python train.py --n_layer=11 --d_model=384 --n_head=6 --n_kv_head=6 --head_dim=64 --d_mlp=2304 --vocab_size=2847 --activation="relu" --norm="layernorm" --norm_place="pre" --norm_eps=1e-06 --positions="learned" --qk_norm=false --attn_scale=0.125 --bias="qkv" --tie_embeddings=true --parallel_block=false --init="normal" --init_std_qkv=0.0145 --init_std_o=0.00308 --init_std_up=0.0145 --init_std_down=0.00308 --optimizer="muon_variant" --lr=0.00617 --lr_mult_o=1.57 --beta1=0.9 --lr_head=0.00535 --grad_clip=1.0 --warmup_steps=200 --schedule="cos" --final_lr_fraction=0.1 --batch_tokens=[32768, 65536, 98304] --seq_len=512 --doc_mask=true --train_tokens=971600000 --steps=15108 --dataset="wikipedia_en"
Each number is 200 + 40 x the weight over its row's rms, rounded and kept within 0 to 999. Layers, rows and columns count from 0. The size before them is the row's rms in percent of the matrix's.

# k: layer 8 attention key, 384x384, rms 0.0422, rows 108-127, columns 128-255
# q: layer 8 attention query, 384x384, rms 0.0418, rows 109-127, columns 128-255
# v: layer 8 attention value, 384x384, rms 0.0322, rows 64-71, columns 128-255
# o: layer 8 attention output (transposed), 384x384, rms 0.0857, rows 64-70, columns 128-255
k108,103,138,213,111,225,193,234,144,201,159,196,153,169,223,144,231,184,268,254,145,196,204,289,184,184,230,184,172,194,191,178,156,200,258,280,158,111,148,207,201,203,163,257,214,132,242,192,212,167,239,129,199,217,205,242,192,204,214,175,263,231,202,122,256,150,215,247,236,188,188,150,200,223,187,196,218,266,189,231,249,184,201,205,211,193,150,172,226,251,191,174,132,145,171,218,197,274,288,213,180,198,257,146,201,209,216,150,212,245,178,241,138,259,192,214,186,127,235,196,206,211,237,178,230,147,205,148,233,234
q109,102,254,214,183,99,187,215,111,200,190,157,121,197,183,203,113,220,197,196,207,263,256,164,244,178,177,224,212,247,198,207,169,223,241,179,230,158,157,235,287,166,196,102,163,163,251,169,203,191,175,208,212,187,210,269,210,197,163,229,186,184,211,214,197,207,198,254,173,220,169,187,223,184,241,197,187,209,176,190,151,172,204,262,183,263,218,285,231,218,115,272,206,169,162,209,210,325,175,184,220,217,238,209,141,190,162,236,144,215,195,176,142,160,174,179,157,206,197,252,228,158,193,259,125,165,224,128,209,168
k109,098,207,155,218,127,208,207,193,207,155,160,167,268,189,190,220,191,146,199,248,218,230,162,240,196,168,203,282,217,184,255,197,169,238,170,166,155,239,170,254,222,205,189,205,212,257,238,167,187,145,205,230,109,258,216,141,200,210,180,191,70,192,248,181,219,173,179,206,214,179,137,244,228,186,174,234,134,152,210,220,234,183,238,203,261,207,239,152,239,184,202,251,161,204,175,179,257,205,269,204,259,207,154,237,257,199,157,173,243,187,124,191,174,228,169,189,208,239,258,141,178,120,215,196,152,197,146,211,176
q110,101,187,139,186,138,218,125,208,124,248,175,176,98,160,233,208,132,153,236,237,227,228,237,198,245,238,143,188,183,204,203,157,232,236,180,173,239,190,118,236,197,195,206,257,242,171,187,229,218,236,185,110,165,192,213,174,161,246,213,252,211,168,233,181,219,200,184,231,144,232,191,218,181,234,248,204,136,267,233,197,259,164,250,256,176,252,243,176,254,203,233,187,137,202,205,207,207,161,218,240,220,208,201,237,205,254,146,265,205,208,288,208,160,62,153,173,130,243,218,217,189,232,238,214,197,202,255,141,205
k110,100,223,248,214,139,168,178,191,147,195,253,197,235,243,252,211,203,190,273,194,224,174,262,234,136,150,233,194,220,230,277,190,205,208,255,183,108,166,177,208,229,207,206,206,243,186,141,267,192,199,168,194,139,187,189,176,135,198,151,243,219,142,244,173,257,191,189,175,220,206,139,189,165,182,211,249,114,232,140,218,265,215,272,181,187,331,207,214,268,172,193,240,146,138,167,254,303,241,137,173,218,252,182,157,133,236,166,205,144,176,204,260,147,156,229,159,197,188,209,233,206,279,197,184,189,154,220,205,153
q111,104,236,208,179,247,232,182,192,268,225,199,261,161,253,267,167,234,197,121,238,185,126,232,164,124,222,232,144,160,262,189,184,258,282,185,149,217,183,223,219,208,261,198,211,178,228,232,200,198,227,231,167,209,221,166,240,252,195,211,190,235,191,257,249,229,194,131,147,253,276,223,187,283,258,153,198,252,192,194,186,273,197,150,149,221,193,159,194,208,272,179,231,257,149,231,187,216,117,215,224,149,187,149,143,148,198,186,160,248,183,180,194,182,225,145,112,205,123,224,296,200,153,193,265,203,223,192,217,161
k111,103,106,158,165,207,217,122,267,234,221,242,235,190,171,257,135,214,252,106,213,195,195,163,204,164,241,167,210,174,260,146,188,223,220,149,160,206,218,282,194,258,219,190,182,255,154,228,219,173,175,239,176,191,201,175,171,203,203,153,186,237,145,255,172,216,226,249,171,206,273,226,232,234,264,157,147,249,199,259,181,227,239,149,262,224,227,180,178,226,182,231,185,156,169,242,233,223,112,263,190,212,215,189,132,188,196,288,130,175,194,244,247,250,188,216,151,204,214,179,266,207,251,215,251,223,200,198,173,245
q112,100,165,208,160,202,158,237,221,161,185,77,230,253,172,216,162,141,209,247,183,219,196,198,248,270,240,247,227,162,224,200,230,147,238,225,152,239,160,175,180,229,199,206,151,271,211,232,202,242,103,201,165,144,252,189,161,156,153,191,202,204,207,239,217,239,178,97,225,225,156,172,222,219,168,336,190,226,227,205,184,196,219,241,194,172,148,203,166,172,206,197,225,139,190,198,181,238,171,236,200,207,129,197,166,255,193,205,185,170,169,191,234,209,190,220,166,94,241,215,185,222,198,220,207,231,69,213,211,139
k112,100,160,168,129,222,130,255,208,166,222,96,218,276,152,205,159,209,228,275,205,221,239,238,211,294,226,240,248,147,240,160,243,134,241,199,233,196,200,151,147,202,230,198,174,242,204,182,206,224,244,119,191,112,191,289,173,194,238,193,206,238,179,217,286,216,192,179,207,230,171,129,262,219,183,270,206,205,217,272,193,241,164,255,146,155,211,163,178,160,221,234,240,196,185,154,186,172,147,279,227,244,209,205,213,250,212,191,153,199,168,184,226,160,190,177,222,134,224,238,240,223,206,190,218,162,127,117,277,194
q113,103,174,173,184,236,283,233,187,245,151,152,175,226,199,182,295,202,167,153,184,161,241,227,225,221,111,196,273,171,218,161,153,219,272,177,221,155,230,184,232,200,95,206,195,248,242,186,174,163,241,220,188,202,177,217,243,136,174,261,246,172,189,241,248,268,130,208,146,215,184,221,228,205,181,236,227,202,187,228,240,230,183,238,186,180,267,217,186,210,174,232,211,238,174,187,116,190,152,210,153,164,129,155,151,229,171,184,123,136,138,272,142,135,223,269,218,154,150,291,192,215,215,192,247,203,223,206,167,201
k113,100,205,191,180,222,185,197,231,189,198,174,152,188,195,155,264,249,173,180,131,180,215,219,175,247,248,191,278,218,203,215,163,153,214,187,162,149,245,195,212,208,212,250,225,235,196,205,182,168,288,208,198,170,165,172,182,210,206,276,226,138,224,272,223,213,161,159,195,126,176,201,222,266,225,199,178,161,200,150,212,208,157,168,248,205,232,201,179,342,161,266,219,247,195,241,172,268,139,198,127,155,208,158,156,175,166,273,190,252,183,265,215,118,164,234,166,142,212,285,168,256,174,206,208,223,192,194,116,208
q114,099,188,126,167,231,159,212,211,152,151,213,160,142,178,176,269,284,261,229,285,219,148,266,167,122,187,188,270,247,247,212,231,299,213,177,180,175,153,172,252,226,222,168,178,159,207,147,263,141,256,128,165,187,148,210,173,194,217,107,219,205,209,188,163,159,161,198,196,150,225,226,190,145,280,184,204,229,246,128,227,169,216,247,169,206,135,276,205,125,228,199,208,219,166,198,273,222,237,235,226,144,153,223,258,177,252,191,228,153,216,226,222,252,187,220,230,257,178,199,205,174,114,235,230,173,117,256,176,279
k114,097,202,141,187,202,176,134,234,187,211,284,181,202,168,170,198,193,229,169,299,186,243,132,216,257,110,222,243,229,199,206,199,224,205,261,220,210,194,255,277,184,210,196,172,193,194,145,180,174,238,125,169,257,158,273,197,233,227,166,255,229,216,214,172,137,188,190,143,153,236,201,225,145,218,186,137,242,226,167,193,169,219,216,181,230,168,203,213,160,257,244,210,140,111,229,229,201,219,236,200,103,184,178,226,243,189,139,197,161,206,274,233,213,217,259,213,291,140,275,193,201,141,203,114,136,202,283,190,235
q115,101,185,200,196,197,166,195,198,259,173,257,218,198,126,226,158,174,156,223,302,180,178,143,153,227,213,192,154,239,209,232,222,139,222,202,189,210,104,246,111,170,212,226,195,221,233,179,249,227,206,246,203,213,219,290,171,199,190,223,202,243,213,287,121,99,230,241,137,128,200,216,187,167,224,212,229,225,264,204,150,193,203,241,229,223,183,261,265,217,217,181,172,152,223,269,242,107,198,193,164,176,103,263,199,159,226,214,190,131,214,187,209,200,245,212,149,207,226,258,178,165,245,272,194,112,205,169,182,279
k115,098,250,225,196,278,171,207,194,209,216,219,251,217,235,241,115,199,150,211,236,301,151,259,248,190,227,182,194,203,213,258,222,119,165,182,212,209,121,216,122,244,132,168,162,190,143,209,268,250,232,167,203,180,238,226,151,226,170,202,151,218,176,193,200,177,179,148,169,143,202,266,216,148,177,264,168,286,260,182,247,244,225,185,199,238,190,217,204,193,167,262,148,232,241,212,231,227,253,211,241,187,180,219,241,242,142,151,172,170,217,201,155,175,140,198,147,131,237,212,210,223,248,206,229,132,162,208,186,314
q116,101,176,216,187,242,241,174,283,231,247,191,204,220,197,227,230,202,113,233,168,208,206,255,179,150,206,272,192,247,194,209,174,149,183,229,205,179,185,208,266,253,219,247,199,224,195,169,213,163,212,188,211,175,279,223,224,180,152,240,173,184,168,179,264,155,195,201,252,224,233,153,224,228,120,169,263,165,219,197,197,175,252,154,244,252,240,270,193,243,202,223,189,153,167,253,205,136,206,196,162,211,265,177,163,143,131,228,168,178,246,146,180,257,147,204,223,271,282,174,207,194,123,207,183,247,218,240,237,210
k116,100,223,181,166,213,272,162,239,259,232,167,154,191,202,177,184,213,179,181,145,240,289,246,213,165,233,192,149,217,194,172,211,200,229,292,163,211,178,235,202,190,219,156,255,231,207,154,200,137,162,191,175,181,185,241,180,256,206,248,234,206,171,113,240,166,218,221,196,165,198,161,158,243,218,179,202,171,263,200,250,129,227,141,275,268,137,231,217,145,176,219,160,153,237,176,242,224,215,157,220,247,210,179,187,106,194,242,122,205,234,145,192,180,133,221,232,267,185,120,220,189,135,219,208,237,220,267,205,263
q117,101,185,218,197,195,243,284,266,151,165,183,203,227,198,175,244,285,242,110,172,279,247,154,177,180,224,231,188,175,231,172,211,173,276,174,145,198,270,193,183,277,276,198,213,286,175,179,204,251,152,215,175,195,137,169,185,253,174,240,178,242,225,198,196,165,213,246,166,151,175,113,181,149,205,245,201,217,169,181,224,164,240,177,233,181,166,157,177,246,205,164,152,215,134,175,160,139,220,221,184,228,84,189,244,225,149,236,251,141,207,224,204,174,237,143,153,209,180,230,176,263,95,221,139,180,183,215,157,205
k117,097,206,164,157,238,201,235,217,187,133,190,169,217,181,238,212,254,178,251,131,236,173,211,178,242,142,228,284,141,218,226,214,169,198,210,239,264,274,272,148,198,274,198,118,277,209,109,162,165,156,234,282,227,192,246,169,132,174,188,196,172,183,270,189,276,183,238,144,170,133,131,204,273,207,170,203,291,137,158,252,188,256,223,179,245,218,221,128,127,226,194,244,257,135,211,227,165,262,159,188,170,91,131,172,185,215,174,174,167,192,193,142,122,223,151,186,211,204,229,185,230,216,128,210,206,222,237,201,160
q118,102,188,233,178,217,219,145,179,207,215,210,241,181,161,200,173,257,285,144,248,222,116,156,208,196,154,221,211,208,128,122,184,200,213,204,168,207,233,184,178,273,219,209,212,225,217,275,177,258,195,203,191,185,198,169,232,286,173,166,228,256,216,187,169,229,194,164,263,254,210,209,196,256,221,123,207,163,195,202,172,177,133,227,195,166,248,199,152,170,228,181,262,174,201,204,200,142,114,189,142,73,222,164,293,135,223,233,199,226,172,174,225,226,229,238,209,206,169,209,214,141,226,179,133,237,237,153,205,243
k118,100,281,197,175,226,140,189,233,153,185,214,231,160,264,251,179,275,194,167,277,256,100,215,205,142,235,236,229,195,182,182,229,222,155,185,182,189,208,198,127,183,192,210,285,159,213,249,228,218,226,221,165,192,191,218,173,243,142,164,249,214,181,250,171,159,247,257,220,218,244,175,137,242,189,154,215,220,140,132,150,218,194,223,212,224,139,225,184,231,171,169,272,149,259,205,165,126,209,184,208,141,152,198,257,164,193,229,185,192,234,164,231,187,196,188,172,223,204,234,210,178,136,174,169,221,159,127,139,198
q119,101,173,232,184,267,194,206,215,195,295,201,250,195,40,230,166,202,202,264,218,257,179,252,312,184,213,179,225,197,159,228,180,160,207,220,164,195,186,205,238,116,201,231,176,173,197,159,191,231,211,208,231,220,213,106,212,278,257,181,229,205,220,216,131,179,176,203,232,255,218,256,247,231,210,187,189,190,219,233,219,210,272,152,221,146,244,164,194,177,202,129,207,140,207,178,251,196,193,206,241,173,202,166,216,183,206,242,237,284,149,228,161,234,185,111,184,153,172,195,153,225,204,256,210,190,265,153,153,221
k119,097,202,293,221,229,240,153,213,215,251,259,160,232,187,210,180,226,158,197,177,199,157,243,235,168,186,195,173,255,181,268,223,229,170,202,156,201,191,176,202,127,204,240,245,120,269,225,248,180,177,177,254,168,238,163,195,273,214,149,178,135,197,201,140,129,168,248,240,195,233,232,194,264,180,146,226,181,194,133,218,211,211,129,193,162,257,170,237,200,286,170,238,156,195,187,190,236,169,173,260,223,172,227,200,162,189,176,157,205,237,257,221,156,229,195,148,207,146,180,178,188,272,226,151,215,174,195,211,215
q120,103,205,190,178,195,186,196,213,183,250,216,168,153,253,200,150,264,232,199,227,207,144,251,256,190,232,170,181,231,196,190,165,236,132,193,152,161,222,220,287,189,224,229,220,167,197,231,218,239,227,228,276,159,203,212,237,184,227,186,148,182,219,165,171,230,146,200,122,169,245,257,290,156,235,233,225,219,209,183,213,128,244,248,234,171,285,199,173,296,214,170,165,174,191,175,199,168,165,155,111,193,180,234,162,212,260,198,252,185,187,161,225,128,256,269,216,181,244,171,252,176,170,170,194,121,206,164,104,191
k120,101,187,196,203,179,232,312,187,195,197,201,230,132,209,184,217,280,204,232,283,161,237,216,181,229,188,130,206,194,221,247,188,247,176,179,140,216,190,258,222,264,249,210,208,148,158,214,242,233,257,192,218,184,219,225,199,197,178,168,187,204,232,168,185,200,206,185,101,95,173,265,162,165,229,245,190,222,192,170,204,141,218,248,268,130,179,153,184,143,200,162,182,193,241,204,175,157,164,160,60,192,154,225,161,216,159,205,193,241,228,110,241,191,247,257,213,171,257,156,239,171,268,233,228,135,219,203,194,228
q121,102,194,141,193,174,274,180,199,236,168,159,270,199,170,204,176,230,204,185,136,155,289,163,129,187,132,203,165,172,177,113,161,187,235,96,194,206,151,183,142,144,197,208,162,210,155,214,212,203,181,197,252,234,200,162,195,243,261,178,181,228,192,211,247,239,187,175,149,190,176,178,196,247,227,148,282,166,185,248,132,210,166,249,195,185,242,217,241,193,197,164,256,259,129,239,220,153,138,228,226,180,177,277,235,183,98,215,169,246,190,153,242,189,215,181,195,189,214,187,233,272,220,226,295,202,146,235,255,268
k121,098,265,240,127,195,251,212,282,245,267,246,233,211,164,214,156,214,162,178,154,182,332,202,149,206,176,172,137,163,234,179,143,199,234,166,175,251,236,161,134,142,194,205,216,239,234,187,267,188,147,197,189,237,132,177,307,253,178,201,190,182,176,203,185,228,199,233,222,224,117,202,187,193,195,185,233,146,220,197,167,205,182,266,208,169,162,223,191,179,206,245,265,223,186,181,212,212,220,173,231,177,203,166,188,203,165,165,201,146,202,155,174,245,181,196,160,106,171,223,299,260,233,191,227,188,214,193,166,226
q122,108,159,156,225,211,156,142,221,181,164,226,269,305,178,252,248,225,264,123,244,212,220,222,178,99,205,150,222,180,152,155,174,272,206,147,212,199,135,137,118,148,186,219,235,213,203,233,171,172,187,243,176,235,234,166,209,241,168,269,193,305,154,239,153,242,199,134,178,221,189,184,199,121,199,202,153,176,190,230,207,140,200,238,217,144,214,195,127,176,154,189,168,240,170,208,245,249,191,171,221,191,179,276,258,231,267,257,136,219,196,201,166,272,256,130,271,157,283,144,172,224,187,243,263,284,202,160,219,213
k122,106,94,107,154,188,183,213,160,184,232,267,197,249,244,239,172,242,228,162,179,227,224,219,184,196,151,197,198,166,219,138,199,203,131,156,203,197,185,119,158,194,185,284,228,188,184,198,258,216,194,256,197,224,165,144,152,235,197,246,206,196,300,196,168,217,191,203,252,124,101,214,175,205,197,206,189,224,91,198,160,224,179,233,212,178,239,231,173,161,146,159,148,197,219,185,160,202,202,190,264,170,140,250,181,241,192,170,176,189,209,237,168,196,237,177,290,181,233,96,217,212,165,270,201,280,179,228,228,222
q123,104,143,280,287,150,191,271,150,189,171,236,222,223,223,172,256,239,194,245,236,186,153,176,275,177,238,214,211,242,193,178,234,134,153,199,185,136,190,210,168,167,214,200,202,137,158,150,172,251,221,130,288,278,208,212,195,217,108,210,154,236,219,242,230,269,202,169,189,210,124,245,85,225,231,208,148,203,224,185,229,180,235,240,200,100,268,220,225,145,205,179,147,188,144,252,215,221,220,206,215,178,169,193,219,185,225,203,230,232,203,174,198,150,169,227,164,196,155,209,245,163,145,227,220,161,150,198,236,180
k123,101,187,293,144,170,156,247,178,148,223,255,258,129,248,126,213,150,191,179,240,232,172,230,251,193,181,224,212,269,179,164,221,152,213,201,275,147,157,139,209,132,240,158,164,102,190,195,175,226,164,164,219,239,214,228,182,251,207,236,167,170,210,241,243,214,200,175,182,129,222,227,124,226,178,189,246,192,195,207,178,171,197,195,222,134,208,98,247,200,189,204,236,220,233,185,181,164,202,265,237,192,198,217,231,137,175,201,220,215,142,206,171,173,160,248,211,159,164,218,240,208,157,165,240,231,153,146,197,168
q124,096,162,203,251,183,195,211,188,249,169,215,235,228,235,231,255,200,238,193,216,156,197,235,209,196,152,229,195,290,217,205,112,214,115,192,228,196,164,156,238,258,215,140,226,259,226,158,220,166,191,238,149,155,125,271,225,187,194,223,128,172,180,309,110,232,178,197,212,234,214,272,229,162,183,202,155,211,159,195,171,269,245,230,207,180,231,311,186,199,199,176,144,185,172,204,178,217,177,274,184,163,203,153,86,196,164,163,189,183,204,154,161,215,211,205,283,159,179,190,225,178,162,241,207,242,224,188,251,226
k124,095,176,153,167,123,142,215,193,186,203,181,248,213,169,193,227,211,207,211,195,183,157,254,176,182,158,252,223,225,151,166,144,185,173,186,139,158,214,136,239,244,205,208,240,236,241,177,250,223,194,186,205,205,143,216,250,153,149,178,209,175,212,194,225,215,206,283,177,253,164,206,207,173,104,220,186,180,204,155,187,243,214,247,219,212,220,212,134,140,178,239,150,175,213,180,175,140,215,224,223,259,195,173,198,241,150,202,228,188,153,161,192,249,281,252,262,184,154,195,259,208,165,260,219,239,270,171,157,193
q125,105,84,185,197,223,213,252,205,170,236,188,197,191,169,276,186,205,181,109,198,186,189,173,222,123,236,210,228,251,183,134,199,235,232,163,225,196,212,223,218,162,242,270,188,191,215,206,173,184,127,223,162,209,221,251,157,188,224,208,219,198,284,255,193,278,107,189,195,227,148,220,203,165,144,215,166,143,211,126,211,248,220,167,249,174,222,204,301,216,230,178,262,177,162,219,254,202,211,223,185,218,214,223,194,243,191,172,289,235,239,229,169,236,199,221,224,191,137,283,167,166,176,201,247,169,225,264,224,198
k125,102,159,162,261,194,167,171,161,254,254,222,246,186,185,228,215,137,206,136,185,199,200,145,191,147,250,227,175,205,123,172,157,199,250,174,197,216,220,196,204,166,246,328,190,164,130,215,217,119,148,152,116,180,164,292,208,195,198,185,208,198,269,224,225,203,176,211,163,142,225,242,236,151,120,163,183,176,186,91,218,268,124,152,292,245,202,200,283,271,275,183,273,154,249,289,224,197,275,205,189,246,215,274,175,265,216,139,265,204,241,215,161,158,199,147,224,197,157,222,215,205,217,183,212,133,210,211,171,195
q126,096,140,177,129,222,225,220,205,200,171,235,175,197,241,180,242,183,177,224,191,231,208,190,248,234,225,206,223,159,177,100,163,226,171,179,267,155,206,208,207,150,306,142,230,258,204,187,283,161,204,197,190,195,120,229,232,193,155,139,311,206,228,152,201,251,143,245,248,220,187,235,122,153,181,180,183,178,219,203,138,250,170,238,230,251,120,138,231,198,157,166,232,192,193,206,170,204,242,202,163,237,184,185,111,166,290,178,251,224,156,189,188,266,147,134,182,197,167,181,237,253,184,187,205,233,200,164,155,183
k126,095,140,177,200,210,174,194,300,158,139,224,153,214,241,200,226,119,211,193,201,182,267,171,198,186,208,125,244,247,173,124,162,218,155,208,184,169,83,115,227,170,251,150,228,221,225,209,201,229,250,207,189,170,155,233,190,149,186,146,283,284,228,247,212,205,187,198,158,252,243,238,198,146,236,185,202,154,240,142,176,206,173,298,176,217,159,126,165,152,206,240,100,213,215,238,162,210,217,223,259,278,188,157,186,252,214,185,227,199,166,236,231,188,218,163,175,238,180,136,185,132,197,190,175,240,234,211,218,157
q127,100,219,187,154,177,182,246,233,172,183,202,257,179,209,194,215,261,198,236,206,116,206,175,236,195,197,296,251,228,275,242,143,220,163,270,209,288,195,181,122,209,243,138,182,215,251,151,170,194,194,186,217,178,125,169,193,179,225,198,152,185,181,164,217,136,186,211,213,202,203,226,216,238,175,196,248,178,224,205,190,238,182,228,178,189,242,231,184,223,155,227,185,239,220,244,179,177,207,166,201,145,280,144,255,194,193,212,268,182,242,177,169,106,239,220,76,192,254,226,239,219,202,263,198,255,193,130,218,226
k127,097,155,245,213,204,250,222,268,134,221,197,164,166,253,183,209,126,201,251,215,162,210,262,167,218,211,167,230,184,240,231,212,234,163,276,150,206,133,151,190,191,167,274,203,233,211,149,159,229,109,155,206,179,168,179,207,145,156,192,302,195,216,186,210,160,169,147,234,229,177,160,250,236,180,177,287,226,193,224,250,197,221,211,129,203,258,226,173,211,200,197,204,243,188,206,208,170,206,218,181,201,183,195,232,173,249,170,208,166,178,125,227,211,203,239,73,203,220,214,213,219,156,141,218,269,149,155,162,165
v64,105,181,239,152,158,275,220,220,188,200,224,193,178,215,244,153,184,192,131,240,194,165,184,183,185,269,202,255,202,172,220,238,163,207,220,202,187,273,182,321,198,205,203,212,205,183,152,115,238,193,159,266,190,226,169,173,125,184,206,223,101,242,211,206,230,167,169,211,200,196,241,245,224,239,196,258,262,209,176,208,202,225,93,235,170,183,178,210,230,221,156,232,187,207,184,146,168,156,235,176,174,268,204,247,238,88,181,172,263,228,211,245,243,187,229,240,174,269,252,231,162,174,211,232,214,156,178,233,158
o64,098,182,248,166,159,220,273,276,150,190,149,176,213,213,206,240,217,255,222,171,173,295,227,169,213,172,252,174,178,142,166,175,226,152,194,225,234,190,181,207,158,193,159,229,286,196,223,247,201,235,202,197,197,204,183,161,152,211,89,267,243,216,220,200,146,186,225,134,162,199,198,230,145,128,171,173,242,158,168,198,179,182,239,197,195,206,164,249,213,238,198,202,141,202,216,250,212,169,151,219,224,240,157,186,230,297,211,222,165,283,158,192,170,142,190,251,213,170,234,184,217,179,212,143,207,211,252,171,143
v65,103,194,190,181,245,236,194,251,213,163,166,166,187,205,165,296,208,302,231,153,197,196,116,208,182,131,258,217,199,169,195,221,256,274,197,207,176,195,213,234,203,219,209,200,198,230,194,228,249,115,203,210,193,175,229,249,228,246,274,135,173,208,221,179,204,188,187,204,200,141,245,211,126,223,107,175,147,175,211,236,183,157,179,223,94,146,222,243,245,231,127,225,357,253,158,168,133,271,191,219,229,197,163,196,164,236,166,173,206,227,185,222,154,174,190,240,267,166,118,172,206,222,190,139,130,241,128,222,177
o65,099,194,171,146,169,208,279,210,190,219,206,189,227,163,217,142,226,180,181,132,194,206,154,201,193,271,252,110,216,178,177,258,229,222,207,164,202,175,247,168,258,255,128,193,247,122,216,201,269,249,222,199,252,177,212,192,207,196,272,141,182,222,183,233,236,221,179,241,167,178,239,213,196,198,183,132,278,200,241,175,246,192,167,210,201,200,175,178,264,169,180,210,167,160,227,231,184,222,230,210,159,171,152,160,185,175,266,174,176,209,235,179,217,184,291,222,198,246,205,210,183,144,160,242,158,214,141,165,165
v66,102,218,220,234,165,239,186,220,274,204,188,189,255,206,222,190,186,183,165,280,158,215,217,139,153,175,227,167,138,167,159,181,216,260,220,193,114,206,237,244,177,156,139,239,175,218,245,218,192,168,210,270,183,212,191,151,143,217,233,231,214,203,143,258,131,201,207,200,194,215,162,159,182,182,262,244,239,224,247,318,237,187,161,144,185,238,232,143,157,199,176,160,239,198,252,253,255,198,145,197,195,165,192,180,210,196,215,249,117,183,150,219,183,151,182,225,201,190,201,276,219,156,181,228,213,206,158,118,186
o66,096,200,268,159,197,212,276,260,220,154,220,195,232,297,200,223,166,195,232,253,190,255,171,157,244,187,231,158,233,162,200,177,186,196,139,215,171,188,221,215,221,182,232,218,177,253,208,160,220,192,236,175,184,168,193,287,130,168,190,228,170,196,260,212,227,276,234,166,210,187,262,266,168,185,195,209,200,211,164,167,168,117,170,199,199,169,252,195,199,261,158,165,102,200,236,186,190,229,248,155,162,217,240,165,215,167,212,230,232,226,223,231,221,181,247,119,222,264,179,212,250,207,200,199,218,184,214,270,262
v67,104,180,170,205,171,224,177,211,211,207,206,212,231,233,157,210,205,211,264,183,151,212,172,296,150,191,197,186,141,161,207,184,200,224,207,220,227,216,205,165,183,158,226,252,192,202,272,201,180,283,243,257,227,236,247,179,192,206,185,212,195,102,216,153,162,166,176,200,211,198,161,177,269,310,266,195,199,273,190,248,200,196,204,238,259,187,225,156,131,204,179,226,142,215,159,253,128,202,192,168,226,230,110,232,206,204,233,237,97,159,256,225,203,262,143,141,162,202,253,201,233,222,183,216,152,169,126,177,195
o67,092,275,198,178,179,222,178,194,164,239,186,188,234,202,158,242,142,193,216,178,189,200,234,216,234,185,225,220,203,194,182,224,192,302,206,244,73,207,154,227,180,265,174,228,179,199,242,189,258,246,189,140,232,123,212,197,171,210,236,223,190,226,261,175,202,230,213,259,252,175,244,189,241,214,143,175,119,239,214,162,209,161,236,164,158,205,169,202,274,245,189,212,213,227,224,212,160,103,260,139,184,203,187,182,138,202,213,193,146,256,168,173,132,214,230,248,142,231,167,203,154,248,203,209,201,236,216,197,272
v68,104,226,191,247,225,236,190,279,224,150,172,196,252,229,154,163,198,238,207,204,227,252,187,177,215,179,191,195,210,102,208,174,188,215,197,180,149,185,207,167,200,205,281,204,199,247,224,179,141,200,158,203,242,199,239,167,135,170,173,154,202,207,232,194,119,149,164,276,249,163,229,145,176,212,168,180,127,143,193,222,180,163,222,186,207,220,161,93,186,223,302,214,180,166,250,208,277,235,209,237,253,154,165,216,179,251,237,177,268,212,137,163,229,160,195,214,156,161,207,193,150,242,101,246,251,241,175,159,238
o68,099,199,171,170,174,194,236,180,189,214,190,183,221,194,261,140,224,221,238,189,237,103,256,218,185,202,154,205,202,281,162,140,135,132,222,235,143,219,202,240,183,236,171,243,215,237,223,140,216,202,144,201,223,212,267,228,214,241,188,190,178,185,237,152,283,214,243,256,161,256,221,175,209,192,188,215,223,126,209,259,269,190,179,193,214,94,188,262,173,223,194,231,195,137,134,197,66,175,223,144,187,225,301,224,199,175,155,185,201,223,202,134,235,127,136,234,198,282,216,255,257,204,189,156,287,207,190,249,182
v69,103,211,201,164,192,276,195,196,223,231,178,230,227,228,166,168,174,188,213,209,258,117,291,135,119,233,147,191,164,200,256,172,256,182,231,277,228,198,155,204,153,157,206,168,209,147,222,178,242,195,170,229,269,256,155,184,175,211,290,223,264,255,268,186,272,156,164,213,239,207,203,206,239,155,184,227,228,83,192,181,201,238,131,144,176,259,190,155,159,177,204,281,201,206,198,186,202,208,292,179,278,144,204,245,188,265,189,245,194,249,134,164,236,189,258,206,233,178,178,228,170,174,196,211,298,156,183,263,271
o69,100,300,178,222,271,130,194,172,229,206,257,157,164,121,218,116,206,200,128,229,258,168,148,141,248,156,229,190,159,213,203,205,228,283,164,187,152,210,130,166,181,203,270,172,234,190,211,176,187,281,145,184,182,164,166,233,225,214,136,239,195,262,201,148,208,181,225,220,111,207,104,213,168,214,222,221,238,185,186,280,193,163,187,201,177,146,226,244,280,197,191,137,185,225,263,154,137,143,206,198,131,166,248,215,94,204,190,210,226,175,188,199,193,154,208,210,220,185,227,151,289,234,150,194,156,211,166,139,248
v70,100,219,187,252,251,167,207,119,201,206,114,181,191,195,135,227,185,169,185,202,219,169,174,185,125,221,270,204,156,147,162,186,131,115,279,204,147,234,210,231,141,91,207,233,189,252,275,253,197,259,236,197,169,176,286,199,186,315,216,186,159,227,199,256,149,273,142,169,209,234,188,191,260,142,218,201,212,146,153,161,177,279,242,238,225,256,213,181,174,146,196,207,212,181,230,141,241,202,218,233,219,182,243,172,162,203,126,172,242,162,173,136,239,164,215,247,207,208,237,142,175,171,212,161,171,234,181,253,256
o70,093,216,85,230,199,215,185,247,231,157,189,204,159,247,181,255,174,246,238,218,237,223,218,227,216,183,182,156,301,195,132,274,189,176,206,209,260,164,167,153,166,211,246,254,251,135,232,247,267,85,221,222,201,196,127,303,207,256,206,222,290,199,261,129,211,144,238,188,216,237,168,218,198,200,191,93,194,205,202,194,184,225,175,250,158,220,159,191,169,199,208,176,194,247,240,183,167,225,198,161,180,209,240,170,137,188,170,185,261,246,222,258,213,224,236,198,208,225,202,223,216,150,169,267,264,147,153,196,238
v71,099,201,228,184,226,236,269,109,223,206,170,235,212,172,175,163,190,219,178,165,187,243,205,192,192,186,192,202,233,145,292,215,241,194,205,291,179,214,130,205,228,193,194,203,180,239,203,252,178,238,250,218,248,100,220,266,193,204,271,226,191,197,199,164,239,202,181,205,205,196,208,223,161,165,202,173,206,143,159,153,182,176,189,184,234,179,167,206,202,198,202,240,225,161,204,189,216,144,233,130,200,195,209,214,116,176,226,173,147,212,136,192,170,120,246,176,199,223,263,175,179,295,213,211,255,272,267,230,261